From a checkpoint of a small transformer trained on Wikipedia: 715M tokens.
Each number is 50 + 15 x the weight over its row's rms, rounded and kept within 0 to 99. Layers, rows and columns count from 0. The size before them is the row's rms in percent of the matrix's.

# layer 6 attention query, 896x896, rms 0.0218, rows 25-31,57-63,89-95,121-127,153-159,185-191,217-223, columns 0-63
087:62 49 36 46 54 52 67 18 50 61 53 73 29 26 43 53 45 46 63 27 45 49 42 40 71 50 70 55 48 55 54 62 46 68 44 32 51 24 52 52 58 45 54 60 40 79 70 63 29 55 22 59 45 42 60 99 70 55 68 61 38 67 66 77
125:45 30 67 67 35 31 35 40 25 70 33 51 48 44 43 41 36 51 52 59 60 63 39 71 53 66 67 59 28 51 52 54 54 55 61 27 50 49 29 52 70 52 31 44 51 36 67 24 50 38 68 43 45 37 86 63 46 52 77 37 52 64 38 78
114:56 56 49 64 38 27 29 40 37 65 44 45 58 48 52 35 76 86 79 64 73 58 80 62 46 55 50 33 57 49 38 42 46 49 48 55 50 49 44 45 54 74 32 26 65 46 45 31 39 57 43 42 72 44 55 38 57 45 53 29 48 70 70 52
091:44 20 34 76 49 60 61 47 56 53 42 51 39 73 72 82 34 46 75 47 48 52 64 68 47 36 55 66 75 47 52 43 57 42 54 48 48 45 47 47 50 57 47 35 34 54 38 57 62 66 51 55 46 28 62 41 45 56 37 63 33 52 48 38
087:43 77 44 60 50 29 38 60 56 65 48 48 43 60 55 54 35 50 53 48 48 50 26 42 54 53 47 30 38 20 72 89 42 63 56 30 39 49 38 42 61 66 76 33 70 54 70 64 32 44 55 52 35 40 55 70 55 62 54 80 21 48 38 68
084:63 38 27 51 50 43 55 58 44 34 44 52 74 65 54 30 70 61 43 43 58 54 55 33 65 65 44 44 48 51 52 42 50 63 51 70 42 43 20 47 37 78 38 59 69 46 51 62 72 75 77 44 43 37 64 31 54 19 58 72 85 19 48 53
084:61 65 27 78 50 58 39 77 42 50 25 44 23 70 54 42 35 53 48 33 52 46 25 85 59 41 54 29 52 60 49 50 33 26 56 60 50 48 52 72 68 42 36 38 48 43 51 69 43 45 47 61 52 57 72 21 32 57 29 65 35 33 74 63
092:51 57 54 50 47 64 52 53 33 65 61 51 35 50 48 51 51 45 42 59 44 65 47 58 55 64 64 45 65 46 60 42 56 52 20 54 52 38 78 52 51 42 29 59 50 70 46 52 40 58 45 62 65 35 46 55 03 60 51 65 35 50 26 25
110:25 44 43 49 37 52 35 57 53 57 45 25 52 44 39 00 63 66 63 74 53 71 75 51 68 47 59 48 54 09 66 66 50 44 54 44 48 77 45 45 62 56 33 41 47 34 66 27 27 58 54 53 73 40 35 54 60 25 72 33 63 74 54 90
130:38 44 45 59 23 37 30 62 36 71 31 38 61 54 37 42 55 66 59 59 49 67 67 45 58 57 14 55 63 33 48 65 51 44 60 48 53 69 41 61 59 56 45 32 33 41 61 37 32 60 65 41 60 36 47 67 51 33 62 45 82 46 74 59
095:49 79 61 49 53 61 46 34 75 50 45 43 67 65 66 52 79 53 31 63 53 58 28 62 37 39 67 57 43 65 45 64 38 45 50 57 56 15 42 97 30 32 63 44 45 39 50 75 36 68 30 74 47 56 68 44 45 47 58 47 61 47 58 56
097:55 47 39 46 58 41 74 48 44 14 39 41 55 51 56 70 63 62 39 30 52 45 64 42 59 43 58 56 39 60 54 75 64 67 67 14 21 52 45 48 53 42 56 67 51 54 36 49 36 39 32 52 67 54 47 47 42 71 86 45 36 60 44 47
091:45 48 52 27 56 89 71 60 63 74 33 97 69 70 51 45 60 27 63 44 53 70 48 64 46 43 53 48 51 55 45 48 91 53 38 57 37 84 62 36 55 52 92 48 29 71 45 43 45 55 20 48 29 54 45 32 41 43 59 52 57 16 54 47
091:64 53 36 50 37 69 39 41 51 57 18 40 46 28 33 51 64 35 55 28 73 47 21 50 39 56 44 51 57 67 42 67 53 40 66 60 49 65 40 55 47 58 60 26 59 42 56 12 43 30 35 46 50 84 58 42 47 43 84 33 27 63 38 48
084:40 45 58 53 48 40 41 48 58 32 66 88 52 53 26 43 63 37 55 55 14 43 58 48 53 51 82 75 57 64 56 46 65 52 61 48 58 35 51 54 55 40 54 55 39 75 56 45 56 62 25 54 33 37 52 61 53 27 43 59 50 60 40 51
103:32 32 54 65 38 20 53 42 51 37 51 55 67 30 37 16 84 55 55 57 61 83 72 44 37 52 63 45 20 48 50 66 62 60 58 45 57 49 44 59 85 70 49 60 63 60 65 40 35 39 63 51 63 41 75 53 55 28 37 44 47 44 77 59
102:47 41 48 19 12 17 34 70 65 32 65 32 90 45 35 75 47 68 54 48 77 74 50 57 70 45 57 24 26 73 40 27 71 55 52 31 59 70 36 47 47 55 35 34 36 26 42 37 38 55 59 40 62 27 80 31 39 46 50 69 46 79 45 48
104:49 60 45 69 57 67 19 43 61 57 39 51 34 55 62 39 27 50 47 50 58 67 89 33 36 40 51 66 57 51 45 75 23 28 53 52 60 42 41 60 43 23 48 51 41 30 48 42 48 47 54 31 47 32 19 68 59 54 37 47 64 25 74 66
093:43 32 70 42 39 43 53 08 58 51 40 52 29 66 59 93 64 50 41 63 69 51 60 51 32 44 52 63 58 30 47 38 54 46 57 32 80 74 55 42 39 56 68 24 61 56 70 45 46 58 77 48 42 61 60 92 48 79 40 32 39 73 34 50
095:82 49 28 37 50 37 42 67 39 46 49 41 41 64 32 43 74 53 43 38 50 47 70 43 52 39 47 39 57 57 55 62 55 23 50 91 27 51 52 41 26 58 54 37 48 37 62 54 59 66 28 69 39 66 38 42 69 55 66 91 53 32 49 68
097:23 77 47 30 31 35 54 40 38 56 50 40 55 41 61 75 10 47 34 56 60 80 50 77 45 52 49 82 66 62 38 09 15 48 62 70 19 51 43 58 58 44 33 31 61 51 47 34 33 54 69 78 41 44 61 40 56 41 70 56 47 48 60 55
095:14 35 47 67 60 35 49 37 37 72 27 80 46 32 35 53 71 61 80 57 60 52 12 54 60 17 45 49 47 40 37 67 64 75 56 31 76 35 42 43 50 42 41 78 36 56 47 51 53 56 68 37 50 37 54 51 75 77 67 60 63 49 24 84
138:23 44 52 72 11 37 50 62 28 59 39 61 56 53 52 28 63 60 62 40 70 65 56 39 58 49 59 38 44 48 45 72 54 59 57 30 61 53 24 37 60 63 30 41 72 37 93 37 45 29 57 37 66 34 52 40 45 46 80 34 56 45 73 64
120:43 46 48 60 22 35 42 51 44 44 39 36 79 52 50 60 74 86 52 62 34 51 44 68 46 72 35 36 35 69 61 50 58 37 38 32 33 72 28 65 68 64 39 41 57 29 68 38 50 39 35 47 37 46 72 61 58 43 69 34 46 63 61 59
105:47 79 24 50 39 83 44 35 63 57 51 22 36 46 85 44 41 58 59 55 48 56 38 35 35 44 67 70 95 56 46 54 34 41 58 61 23 37 46 52 27 55 46 21 36 46 25 48 22 78 70 52 48 26 39 50 35 67 33 37 66 54 50 39
100:42 41 53 59 61 32 40 62 31 62 49 36 64 63 49 33 55 53 26 42 57 32 68 68 42 59 49 23 66 45 46 62 66 75 41 45 44 35 40 45 32 52 47 29 66 62 56 59 40 44 78 38 58 55 46 44 41 27 54 50 60 53 76 68
102:55 60 64 35 55 61 77 26 52 27 63 42 68 42 52 74 49 40 47 40 49 41 64 53 58 41 53 60 60 47 45 47 39 28 37 64 41 35 59 63 44 36 56 38 42 65 38 69 50 61 39 55 44 54 52 27 44 66 54 79 55 42 39 46
111:44 39 52 29 44 41 68 45 38 35 57 47 51 38 49 52 52 41 43 60 47 45 48 49 33 68 57 49 64 60 64 20 37 40 48 53 43 36 60 55 18 24 42 33 50 54 48 58 33 48 43 62 51 38 50 10 55 53 55 52 56 60 32 32
094:59 52 48 42 38 24 52 30 59 74 89 18 51 52 63 18 46 52 50 32 74 36 51 37 18 33 50 58 45 67 17 37 47 58 44 57 38 62 71 34 69 63 61 40 33 48 33 53 66 45 57 68 38 50 49 39 48 72 86 59 36 43 52 42
143:42 43 36 65 48 39 23 64 28 62 52 38 55 31 43 22 62 45 56 74 60 68 69 53 58 67 41 33 41 42 63 63 37 64 53 44 50 48 25 42 78 49 23 47 53 34 72 38 20 42 48 45 62 38 43 50 39 21 76 24 61 51 74 76
173:25 41 45 60 43 19 47 40 27 70 41 39 64 40 37 43 59 62 75 38 70 66 76 64 62 53 41 27 50 21 58 60 43 56 67 22 40 44 30 36 67 70 53 39 41 48 67 29 45 48 73 24 55 33 69 63 49 48 73 40 67 67 59 53
102:53 62 52 29 28 62 62 77 57 59 53 48 38 36 71 74 40 40 62 31 53 43 48 33 60 43 46 75 60 21 60 52 45 64 54 58 53 33 32 72 26 56 55 61 45 42 43 56 35 54 59 66 37 47 58 54 42 47 44 54 35 49 72 51
092:41 40 51 38 47 62 23 53 28 43 71 42 66 43 44 62 78 55 59 31 26 65 43 80 49 36 63 55 68 47 55 53 48 55 14 48 42 44 54 49 50 47 42 47 79 61 55 37 49 67 35 45 61 51 59 53 34 52 63 25 50 37 70 70
093:57 38 48 46 69 73 64 65 58 49 09 58 68 58 62 57 69 40 53 67 45 49 80 42 79 66 48 51 46 51 38 67 48 24 51 49 22 77 34 38 36 73 33 55 56 45 56 68 51 46 19 32 30 76 42 34 17 64 40 60 52 21 43 64
100:57 04 39 78 72 50 30 56 40 61 34 51 40 60 10 49 41 51 50 39 76 52 51 35 55 53 53 58 42 50 38 42 59 39 59 53 37 30 46 31 56 19 41 21 44 53 57 33 39 82 64 28 65 48 61 56 48 41 27 61 72 40 42 68
099:61 45 59 47 31 39 65 27 72 59 48 72 52 43 29 50 40 53 50 39 54 57 42 55 73 61 29 84 29 64 58 50 49 34 48 70 47 45 53 35 59 38 19 62 49 61 54 63 63 17 48 27 30 29 68 47 51 23 42 58 32 46 54 43
108:38 51 46 68 51 41 37 65 41 36 42 41 58 31 37 54 60 65 58 50 67 65 52 40 46 52 50 54 45 42 79 49 45 53 50 52 58 29 27 34 74 51 36 47 52 32 70 58 34 42 57 31 82 59 49 52 64 30 79 33 39 86 74 63
131:56 39 40 52 22 27 33 43 24 70 33 47 62 43 54 36 66 63 70 53 57 72 79 43 54 44 45 35 37 45 44 59 34 61 46 60 40 62 35 28 43 87 33 39 53 20 68 36 44 54 80 46 69 39 32 42 58 22 80 24 59 48 77 23
099:60 34 30 40 49 56 31 48 52 44 15 48 25 56 65 54 67 44 49 39 12 66 30 39 27 49 19 47 72 28 46 65 58 45 55 41 40 44 33 69 65 35 52 55 32 34 29 45 68 41 44 56 52 53 39 32 65 64 37 32 75 33 69 85
106:40 56 60 54 45 43 43 57 74 38 35 55 44 63 40 45 61 75 41 08 26 48 30 64 34 43 63 41 26 54 54 71 85 63 62 32 62 25 23 56 61 62 45 60 83 65 28 41 65 22 48 51 53 38 96 47 53 26 51 49 39 90 56 68
100:52 51 29 41 39 91 66 42 38 47 94 40 59 53 71 54 53 36 53 85 76 45 53 57 70 29 55 42 64 40 28 31 62 50 66 38 21 62 38 49 31 72 65 63 56 52 51 50 52 85 33 87 61 46 29 52 37 48 66 71 45 17 53 48
096:59 37 54 46 54 20 45 57 25 42 36 18 69 54 72 52 49 22 56 61 50 42 44 44 37 60 62 64 67 81 56 24 42 49 58 36 61 46 56 50 42 26 58 39 69 44 45 88 56 55 42 48 60 64 43 51 48 70 10 32 44 52 26 42
089:48 63 37 45 22 48 60 86 65 38 47 37 58 53 55 77 57 41 46 63 70 59 38 52 68 59 59 75 44 51 48 44 43 52 60 46 58 70 38 45 50 54 80 36 35 66 40 48 55 46 76 36 20 51 67 39 35 47 53 36 35 30 64 63
125:30 42 36 74 36 36 32 45 49 52 26 45 77 65 23 44 58 70 39 57 45 69 74 37 59 46 45 31 43 38 73 48 42 66 38 31 53 70 23 61 65 60 34 41 69 46 68 29 29 34 66 50 69 38 62 41 38 27 68 30 70 72 73 76
148:60 45 40 47 47 15 65 47 24 49 59 41 53 38 46 28 52 65 66 51 51 63 59 57 56 63 46 42 61 62 51 54 53 26 52 46 49 63 32 46 64 61 30 32 39 40 53 43 44 46 55 48 49 48 51 45 55 37 51 49 83 45 61 50
093:50 65 29 56 57 78 43 42 84 66 48 60 76 54 82 46 48 43 58 43 46 46 60 69 54 53 74 51 47 40 27 48 45 44 69 62 42 58 72 57 23 50 24 62 47 58 41 43 43 99 28 66 61 48 36 50 65 60 30 48 20 54 44 42
098:36 40 58 43 62 44 55 32 43 35 52 57 62 47 47 99 70 71 53 44 52 53 38 68 36 47 36 47 40 53 18 50 39 76 42 45 61 36 45 46 81 64 45 39 81 61 52 50 52 31 48 58 34 42 65 45 30 61 74 55 47 58 65 40
093:59 50 68 62 36 50 63 58 47 74 50 53 46 52 69 85 52 57 44 41 69 57 59 33 66 62 40 58 51 54 58 53 38 40 47 65 61 34 19 55 06 58 78 34 27 37 76 39 70 59 55 32 36 73 51 72 53 48 48 61 79 39 60 73
093:43 29 55 32 46 46 24 53 31 24 26 17 71 36 54 59 47 65 27 68 62 39 34 36 57 52 34 51 56 53 36 54 27 59 50 59 46 49 67 44 84 56 41 67 51 29 61 31 45 54 40 42 47 40 53 64 69 37 26 52 51 61 46 63
# layer 6 attention key, 128x896, rms 0.0213, rows 25-31, columns 0-63
089:43 58 53 72 43 38 62 41 68 42 39 53 87 51 39 62 66 52 36 50 59 31 67 65 57 52 31 15 39 23 58 53 18 55 65 66 48 38 55 55 56 55 60 71 55 49 63 59 51 36 44 38 50 49 69 53 56 59 40 24 74 50 47 73
059:66 48 55 77 41 50 44 25 73 34 17 48 62 37 51 52 61 43 38 34 54 65 40 55 55 67 38 22 51 49 38 51 44 48 64 61 43 60 79 51 37 66 39 49 73 33 49 50 43 11 71 62 40 49 48 44 54 62 30 48 69 66 34 44
077:75 70 51 54 80 73 61 57 59 60 38 78 23 68 68 57 46 41 13 60 43 23 55 24 51 30 60 57 38 82 51 49 42 37 39 38 62 58 51 73 33 42 71 77 28 61 42 62 58 42 58 52 42 68 25 53 59 55 54 45 42 22 58 42
093:67 31 50 72 40 23 22 32 45 50 62 40 48 41 26 28 49 20 51 58 50 51 51 61 35 70 26 34 41 51 51 32 58 72 52 57 54 49 61 21 58 44 63 47 49 46 74 27 46 27 51 48 47 64 61 34 31 31 52 60 70 36 42 79
102:58 61 46 43 41 61 63 37 78 27 44 47 34 70 72 62 51 27 42 59 21 38 38 45 47 53 41 44 32 76 63 37 57 51 63 63 54 49 72 66 37 48 46 57 51 63 23 21 38 48 32 56 68 52 75 36 91 58 86 67 49 33 41 46
094:29 58 41 61 54 01 38 51 41 54 41 47 47 47 27 12 48 47 57 74 53 68 57 56 50 43 44 60 50 40 51 55 72 74 50 29 55 30 62 17 66 78 38 45 42 61 46 47 36 24 51 65 79 37 48 35 38 53 51 37 43 48 42 47
092:55 31 56 27 49 54 58 42 49 35 74 51 39 32 76 49 53 24 57 64 24 34 40 60 30 25 61 29 81 59 45 40 53 35 47 40 42 55 57 15 17 40 88 51 42 27 65 69 52 37 52 51 69 57 48 49 42 44 37 61 44 52 54 41
# layer 6 attention value, 128x896, rms 0.0197, rows 0-6, columns 0-63
088:40 23 52 53 47 61 56 45 59 35 50 59 20 76 44 49 67 41 26 53 40 52 79 47 60 85 82 20 71 22 59 13 09 46 41 39 60 54 43 55 29 57 71 47 58 43 51 49 64 66 48 67 80 70 53 49 54 48 55 60 72 49 68 47
086:44 42 47 43 58 56 57 17 37 80 40 46 32 46 22 65 47 88 53 44 42 36 39 54 48 66 44 23 48 64 56 53 39 49 58 12 58 53 47 50 34 47 39 39 83 56 50 37 48 68 27 50 46 53 40 50 45 53 47 12 49 31 49 64
094:58 30 11 53 54 42 46 59 05 20 65 71 22 38 36 41 60 72 45 60 42 55 69 57 45 21 24 51 11 34 24 42 60 67 49 66 57 55 61 49 49 30 51 57 49 57 51 41 52 52 50 85 42 60 65 19 05 28 58 56 36 43 61 54
091:32 43 62 37 52 39 51 31 70 55 46 72 51 32 59 37 55 56 50 63 31 44 46 80 37 65 45 64 32 50 18 42 58 27 31 54 19 46 32 53 58 44 38 89 53 46 60 62 62 43 27 51 41 47 74 32 65 39 47 58 45 36 42 43
092:47 43 47 57 73 71 62 75 40 55 69 56 60 58 38 33 37 57 49 48 46 33 45 69 46 58 42 52 57 68 43 52 25 55 42 43 53 71 64 60 35 32 61 58 67 41 45 57 48 40 25 57 37 88 79 39 46 52 39 53 67 46 51 39
096:58 52 57 67 58 55 43 29 71 82 72 45 57 92 56 34 41 44 63 58 53 45 34 29 70 36 36 44 53 73 42 56 78 63 40 55 55 54 29 29 60 33 54 37 33 51 21 38 48 42 49 72 47 43 57 76 58 76 31 60 31 30 40 45
091:32 58 55 63 78 31 52 54 36 69 71 45 61 33 49 78 52 71 66 39 35 33 50 26 40 39 69 41 42 48 62 57 49 45 28 50 69 60 21 51 52 51 50 50 58 72 79 41 30 44 55 40 40 50 30 65 32 59 72 78 31 68 40 64
# layer 6 attention output (transposed), 896x896, rms 0.0207, rows 0-6,32-38,64-70,96-102,128-133,160-165,192-197, columns 0-63
097:55 60 41 50 52 53 58 49 46 46 15 58 18 68 66 47 41 89 56 44 63 45 56 62 49 45 64 79 58 63 37 55 34 51 38 42 51 59 43 42 43 61 62 34 56 49 51 43 76 42 64 23 40 39 49 51 23 54 46 67 88 53 39 74
098:57 32 31 78 23 49 54 76 44 55 43 43 39 44 58 60 80 62 67 39 72 20 55 56 45 47 61 42 44 46 36 50 39 34 51 59 70 37 45 47 52 55 71 42 48 38 65 64 53 65 49 32 47 31 42 31 48 48 33 53 44 21 58 55
096:58 24 31 67 26 58 62 15 60 47 29 46 44 58 53 80 43 69 65 27 69 65 23 61 59 44 28 73 47 70 30 57 36 33 73 53 52 29 36 35 63 68 29 42 45 42 68 63 46 36 68 46 42 38 54 24 42 67 51 46 48 51 51 29
103:32 50 49 64 29 52 46 53 43 46 62 32 46 36 62 56 66 43 25 52 55 42 46 57 48 64 79 47 62 31 70 45 21 54 59 51 36 45 68 56 82 47 79 46 34 68 61 18 57 63 52 60 69 24 20 48 40 61 34 41 79 41 52 52
080:66 37 57 53 39 53 48 37 57 37 49 56 65 60 51 61 64 63 56 33 51 40 38 71 30 39 53 42 43 45 56 72 40 76 58 49 60 42 33 69 52 62 51 27 45 35 65 39 45 37 62 45 34 54 29 45 47 43 47 50 51 56 43 38
095:64 46 51 37 70 48 66 70 47 51 54 52 72 43 44 37 53 54 32 49 50 42 99 47 52 39 30 27 52 49 49 47 45 56 67 28 46 46 66 36 37 53 49 37 48 47 26 70 67 36 77 42 60 40 58 49 64 52 49 64 51 50 16 72
098:33 24 30 20 57 40 46 44 75 57 36 43 52 54 74 49 57 62 25 38 59 31 59 63 49 62 78 77 33 32 47 57 51 31 56 37 47 36 48 54 62 57 71 50 57 22 54 46 59 42 39 31 55 53 59 65 43 58 46 52 53 34 68 51
088:58 03 57 54 64 81 70 65 67 52 40 33 46 68 26 72 37 52 52 77 61 61 21 43 58 41 41 27 39 38 59 28 60 52 65 36 55 63 41 55 63 39 63 36 19 40 44 57 70 43 51 37 54 35 37 36 26 43 40 81 45 26 58 45
093:34 58 85 45 46 40 42 64 63 36 32 54 50 55 39 50 39 58 51 56 37 27 70 69 51 59 46 50 63 55 58 41 49 38 51 64 71 22 55 58 44 44 52 41 37 49 61 66 46 46 46 48 72 42 40 40 55 57 55 45 68 77 45 31
095:33 54 62 41 63 55 54 56 50 58 65 53 34 33 56 60 43 67 62 42 56 66 59 25 66 23 14 49 55 66 36 49 52 47 50 28 60 35 57 61 56 40 44 51 35 70 78 55 48 66 52 40 23 70 36 48 79 43 66 63 29 42 49 44
092:46 47 28 51 46 51 22 35 41 48 70 40 49 55 45 64 50 68 35 53 28 62 22 55 54 59 37 69 34 51 47 23 34 35 54 70 60 49 48 48 41 50 34 72 51 60 72 25 64 60 67 32 35 37 31 19 33 48 50 48 54 81 47 51
092:31 77 41 42 28 75 35 43 68 59 39 48 41 34 26 32 64 49 31 33 32 64 25 45 53 46 60 32 48 62 44 15 44 48 54 72 63 39 05 27 20 35 64 64 39 53 64 42 60 68 42 60 60 42 50 25 37 64 43 37 79 66 24 42
105:66 38 81 50 80 55 62 44 39 52 38 54 16 45 60 45 60 26 56 37 65 37 61 54 56 42 52 49 49 50 30 77 62 64 50 25 48 45 62 63 92 54 54 66 46 43 54 57 32 55 22 27 70 45 84 60 80 49 35 94 64 54 57 50
097:63 16 52 62 66 58 79 73 44 32 41 49 54 70 47 42 45 54 37 72 55 55 41 60 46 59 43 43 44 70 40 59 49 54 52 39 39 45 72 50 69 59 57 54 61 27 19 68 49 70 70 60 62 54 52 45 51 65 54 53 56 21 62 51
082:33 66 61 54 38 65 75 46 50 54 52 38 32 66 15 22 25 63 44 36 50 34 67 55 55 45 33 76 49 50 64 73 45 29 48 55 68 59 65 62 67 48 61 40 46 54 41 36 80 41 59 68 60 43 39 61 32 36 40 67 49 41 67 39
086:69 37 47 74 36 48 53 75 48 36 52 38 66 57 57 48 92 63 62 71 74 26 53 52 66 37 51 45 59 33 58 47 54 59 46 42 37 45 55 51 47 44 52 45 22 80 28 74 30 46 36 54 39 29 60 24 22 33 33 74 07 30 56 41
091:57 48 37 91 36 68 43 62 57 44 60 70 38 37 53 55 47 66 72 42 56 10 53 74 48 41 37 63 50 46 32 74 42 61 37 50 61 49 45 46 41 47 28 59 14 54 44 70 70 77 43 42 59 65 65 61 48 47 56 53 43 44 25 58
087:51 42 19 50 24 80 48 42 39 54 83 49 37 71 65 75 38 70 38 61 69 48 40 47 54 57 51 48 50 66 77 51 55 47 58 59 69 83 59 61 40 67 62 43 48 53 53 35 45 39 78 38 75 14 33 63 15 77 44 62 56 43 66 75
086:35 56 39 63 31 58 46 43 69 61 24 49 45 51 70 54 27 32 47 38 50 50 60 47 49 60 45 65 54 53 59 50 13 48 69 61 50 47 25 71 30 42 33 68 12 68 26 79 35 69 68 72 47 46 72 09 67 41 27 36 53 41 43 57
096:47 44 53 63 85 58 56 38 08 42 35 59 48 46 63 25 38 43 38 35 69 45 83 43 43 62 54 60 46 55 56 72 31 68 63 31 29 48 48 65 41 29 68 57 29 78 83 51 56 58 41 44 43 51 48 25 64 69 43 55 59 60 56 85
088:71 28 23 42 38 38 38 34 51 21 50 54 43 55 42 49 56 62 00 47 48 58 44 46 43 45 50 23 23 20 86 55 37 58 85 29 72 43 76 59 40 75 78 50 47 32 70 48 75 35 36 38 90 31 52 61 61 65 62 75 55 27 48 69
089:64 50 49 55 64 70 54 43 57 35 54 56 31 53 43 35 60 59 47 48 57 66 61 27 39 25 33 92 45 66 49 51 34 40 50 68 39 62 51 51 45 73 51 32 46 41 42 41 38 37 42 47 30 62 72 61 36 45 45 39 82 68 58 43
090:52 45 50 58 52 17 60 48 47 56 45 40 49 28 62 59 73 46 72 56 53 40 62 45 44 51 58 55 38 35 24 51 61 61 51 39 39 45 42 38 34 38 51 46 26 66 51 44 70 56 53 54 36 30 30 41 56 44 22 54 52 43 47 39
094:72 29 33 36 41 50 49 18 34 36 43 63 53 47 52 31 50 30 60 32 62 21 78 50 39 30 43 63 51 44 66 76 11 41 64 59 38 22 57 40 40 48 40 75 26 71 46 69 43 91 42 60 61 54 59 35 57 53 69 43 53 19 31 57
095:34 61 47 56 37 67 65 48 35 54 47 45 48 26 40 65 29 71 46 49 47 19 65 45 51 51 57 54 29 48 57 47 51 47 42 67 32 47 60 45 52 28 72 57 35 33 72 58 65 65 61 43 38 39 60 80 30 27 22 27 43 42 71 47
084:67 24 39 48 34 49 36 41 56 55 63 62 49 43 56 40 44 55 56 64 66 18 69 76 41 44 61 65 58 51 36 54 48 40 48 31 84 17 37 45 73 12 74 54 39 46 64 60 55 66 54 58 38 86 53 71 39 29 52 29 42 54 54 12
094:79 59 62 52 70 52 44 46 41 59 33 59 53 63 40 38 59 60 49 55 65 47 80 51 30 66 15 47 77 83 45 54 32 37 84 67 69 59 57 47 43 43 48 23 40 43 40 42 40 39 59 60 12 80 59 32 67 53 33 47 52 31 33 44
091:54 21 49 70 70 48 29 45 42 61 42 40 54 55 64 44 49 33 58 59 46 55 65 60 40 50 60 49 31 28 60 46 45 33 46 61 50 54 62 45 37 52 61 38 65 37 66 31 73 55 64 68 59 47 56 50 48 40 49 54 33 55 46 36
102:59 30 73 51 47 90 82 56 75 59 43 30 54 71 41 66 06 31 37 82 52 51 35 49 45 57 50 55 58 54 51 61 77 39 61 56 54 72 54 35 89 52 60 27 51 55 19 37 68 66 59 54 53 46 26 37 49 35 11 70 31 34 39 24
105:36 51 82 48 25 44 25 41 48 33 41 47 55 66 28 58 49 55 61 71 60 44 71 33 43 65 70 70 62 53 32 41 46 20 57 68 63 32 58 68 51 23 25 50 26 48 32 60 35 25 48 44 52 52 71 47 27 53 47 30 74 63 35 35
104:17 58 47 53 37 40 57 42 33 38 64 63 20 31 65 44 57 40 69 58 74 55 50 22 40 29 28 43 33 52 49 76 36 62 40 37 66 30 75 47 95 45 37 67 60 87 42 53 44 72 48 84 29 64 54 67 76 55 89 58 39 51 50 45
099:55 62 23 37 20 58 42 56 39 35 51 36 49 56 52 60 29 57 31 45 39 55 37 35 28 34 49 16 53 66 52 45 11 16 58 71 62 47 45 60 40 53 55 78 57 72 52 65 37 78 57 44 42 65 24 37 55 74 64 46 48 48 59 58
115:53 68 50 26 20 61 38 68 34 46 47 58 32 29 40 48 63 43 35 26 65 47 26 42 53 49 56 65 55 44 45 24 49 44 38 46 45 25 06 29 39 53 39 60 41 60 61 43 45 52 35 60 58 35 48 26 28 62 47 22 56 60 31 54
108:48 51 46 56 93 67 54 37 38 63 28 71 21 58 44 61 37 56 78 53 40 33 68 76 22 43 51 52 62 46 19 71 83 86 38 41 46 42 59 60 67 72 45 74 76 62 52 58 39 69 27 56 58 46 64 25 76 38 50 66 49 50 64 30
091:42 43 52 51 47 53 35 53 49 66 24 34 47 59 43 88 35 72 58 46 44 43 45 48 29 64 64 67 30 16 46 43 62 37 31 58 47 43 45 57 45 41 21 57 38 60 37 44 58 74 59 59 34 44 30 23 46 57 32 50 70 38 32 58
091:65 34 69 45 26 50 50 51 33 46 43 55 51 32 37 64 86 68 37 48 76 39 71 50 37 63 81 54 50 60 46 64 43 54 52 44 78 55 55 36 69 52 57 58 50 49 59 71 50 52 39 60 55 56 54 54 47 59 56 42 47 44 53 38
091:43 53 39 25 54 73 62 63 36 58 57 68 28 51 54 39 40 62 76 48 38 53 41 58 59 39 32 49 40 75 36 49 36 52 45 48 36 68 49 55 54 66 42 70 56 60 50 57 43 66 43 67 24 59 47 39 51 37 51 37 44 36 40 52
087:57 58 46 47 38 63 54 27 49 53 57 29 32 54 41 89 64 72 35 59 50 47 67 58 43 79 59 47 77 43 51 49 55 70 61 50 66 39 60 61 50 44 55 46 41 51 56 29 11 61 72 60 57 49 16 48 51 40 39 32 69 66 53 49
092:56 67 72 40 26 56 62 62 38 80 33 38 53 79 52 43 49 64 71 52 40 54 51 53 37 33 40 56 52 51 41 41 51 56 63 15 83 30 19 52 24 66 86 54 40 26 70 59 18 47 51 53 31 52 78 23 58 12 39 52 71 87 42 44
095:43 56 69 61 77 37 33 30 40 49 35 50 51 67 40 43 72 40 30 49 47 54 80 76 46 48 74 56 43 56 63 76 18 65 44 36 62 28 40 60 40 53 49 55 52 38 61 27 38 57 64 62 62 54 63 44 49 65 34 81 75 47 32 56
089:46 50 72 48 48 91 40 47 60 55 29 47 66 80 54 63 23 47 50 74 60 38 37 53 56 29 18 34 20 50 64 55 54 29 78 53 55 69 34 48 56 76 60 53 52 41 44 57 46 51 44 36 35 57 58 28 65 39 26 70 71 28 59 69
098:47 63 61 63 46 46 35 56 40 61 43 39 73 30 24 49 42 81 38 52 65 43 39 54 57 63 62 50 49 59 32 54 71 28 69 63 42 50 37 56 38 42 79 72 45 53 49 47 63 27 49 52 44 49 62 32 50 53 25 48 57 64 44 38
092:48 41 45 76 37 41 61 47 52 47 70 41 50 42 49 81 38 59 48 45 78 32 45 56 65 07 37 46 19 57 46 57 86 61 46 62 69 63 46 66 46 48 50 64 34 47 78 68 54 57 53 63 34 32 95 44 43 43 38 73 26 41 06 43
093:54 56 27 33 41 45 50 61 58 55 40 47 41 51 63 51 41 63 41 52 44 35 44 49 40 28 49 29 63 46 53 56 41 29 40 41 40 51 51 54 69 71 86 73 63 50 46 41 70 58 49 61 55 18 26 57 46 70 55 59 65 52 40 75
097:62 33 49 50 30 68 52 74 53 68 44 57 52 51 59 31 46 56 33 39 42 30 56 29 39 39 42 49 63 58 57 52 42 57 72 56 65 28 22 58 46 50 74 50 51 40 66 74 34 33 31 77 59 34 72 20 41 50 45 44 36 31 34 57
101:51 36 54 30 85 88 44 41 30 76 14 56 32 60 62 43 21 31 58 38 52 64 77 40 50 53 44 41 73 59 51 36 19 74 52 33 71 60 70 50 37 61 51 46 46 50 63 52 32 62 44 44 39 59 48 47 62 64 72 48 41 52 55 36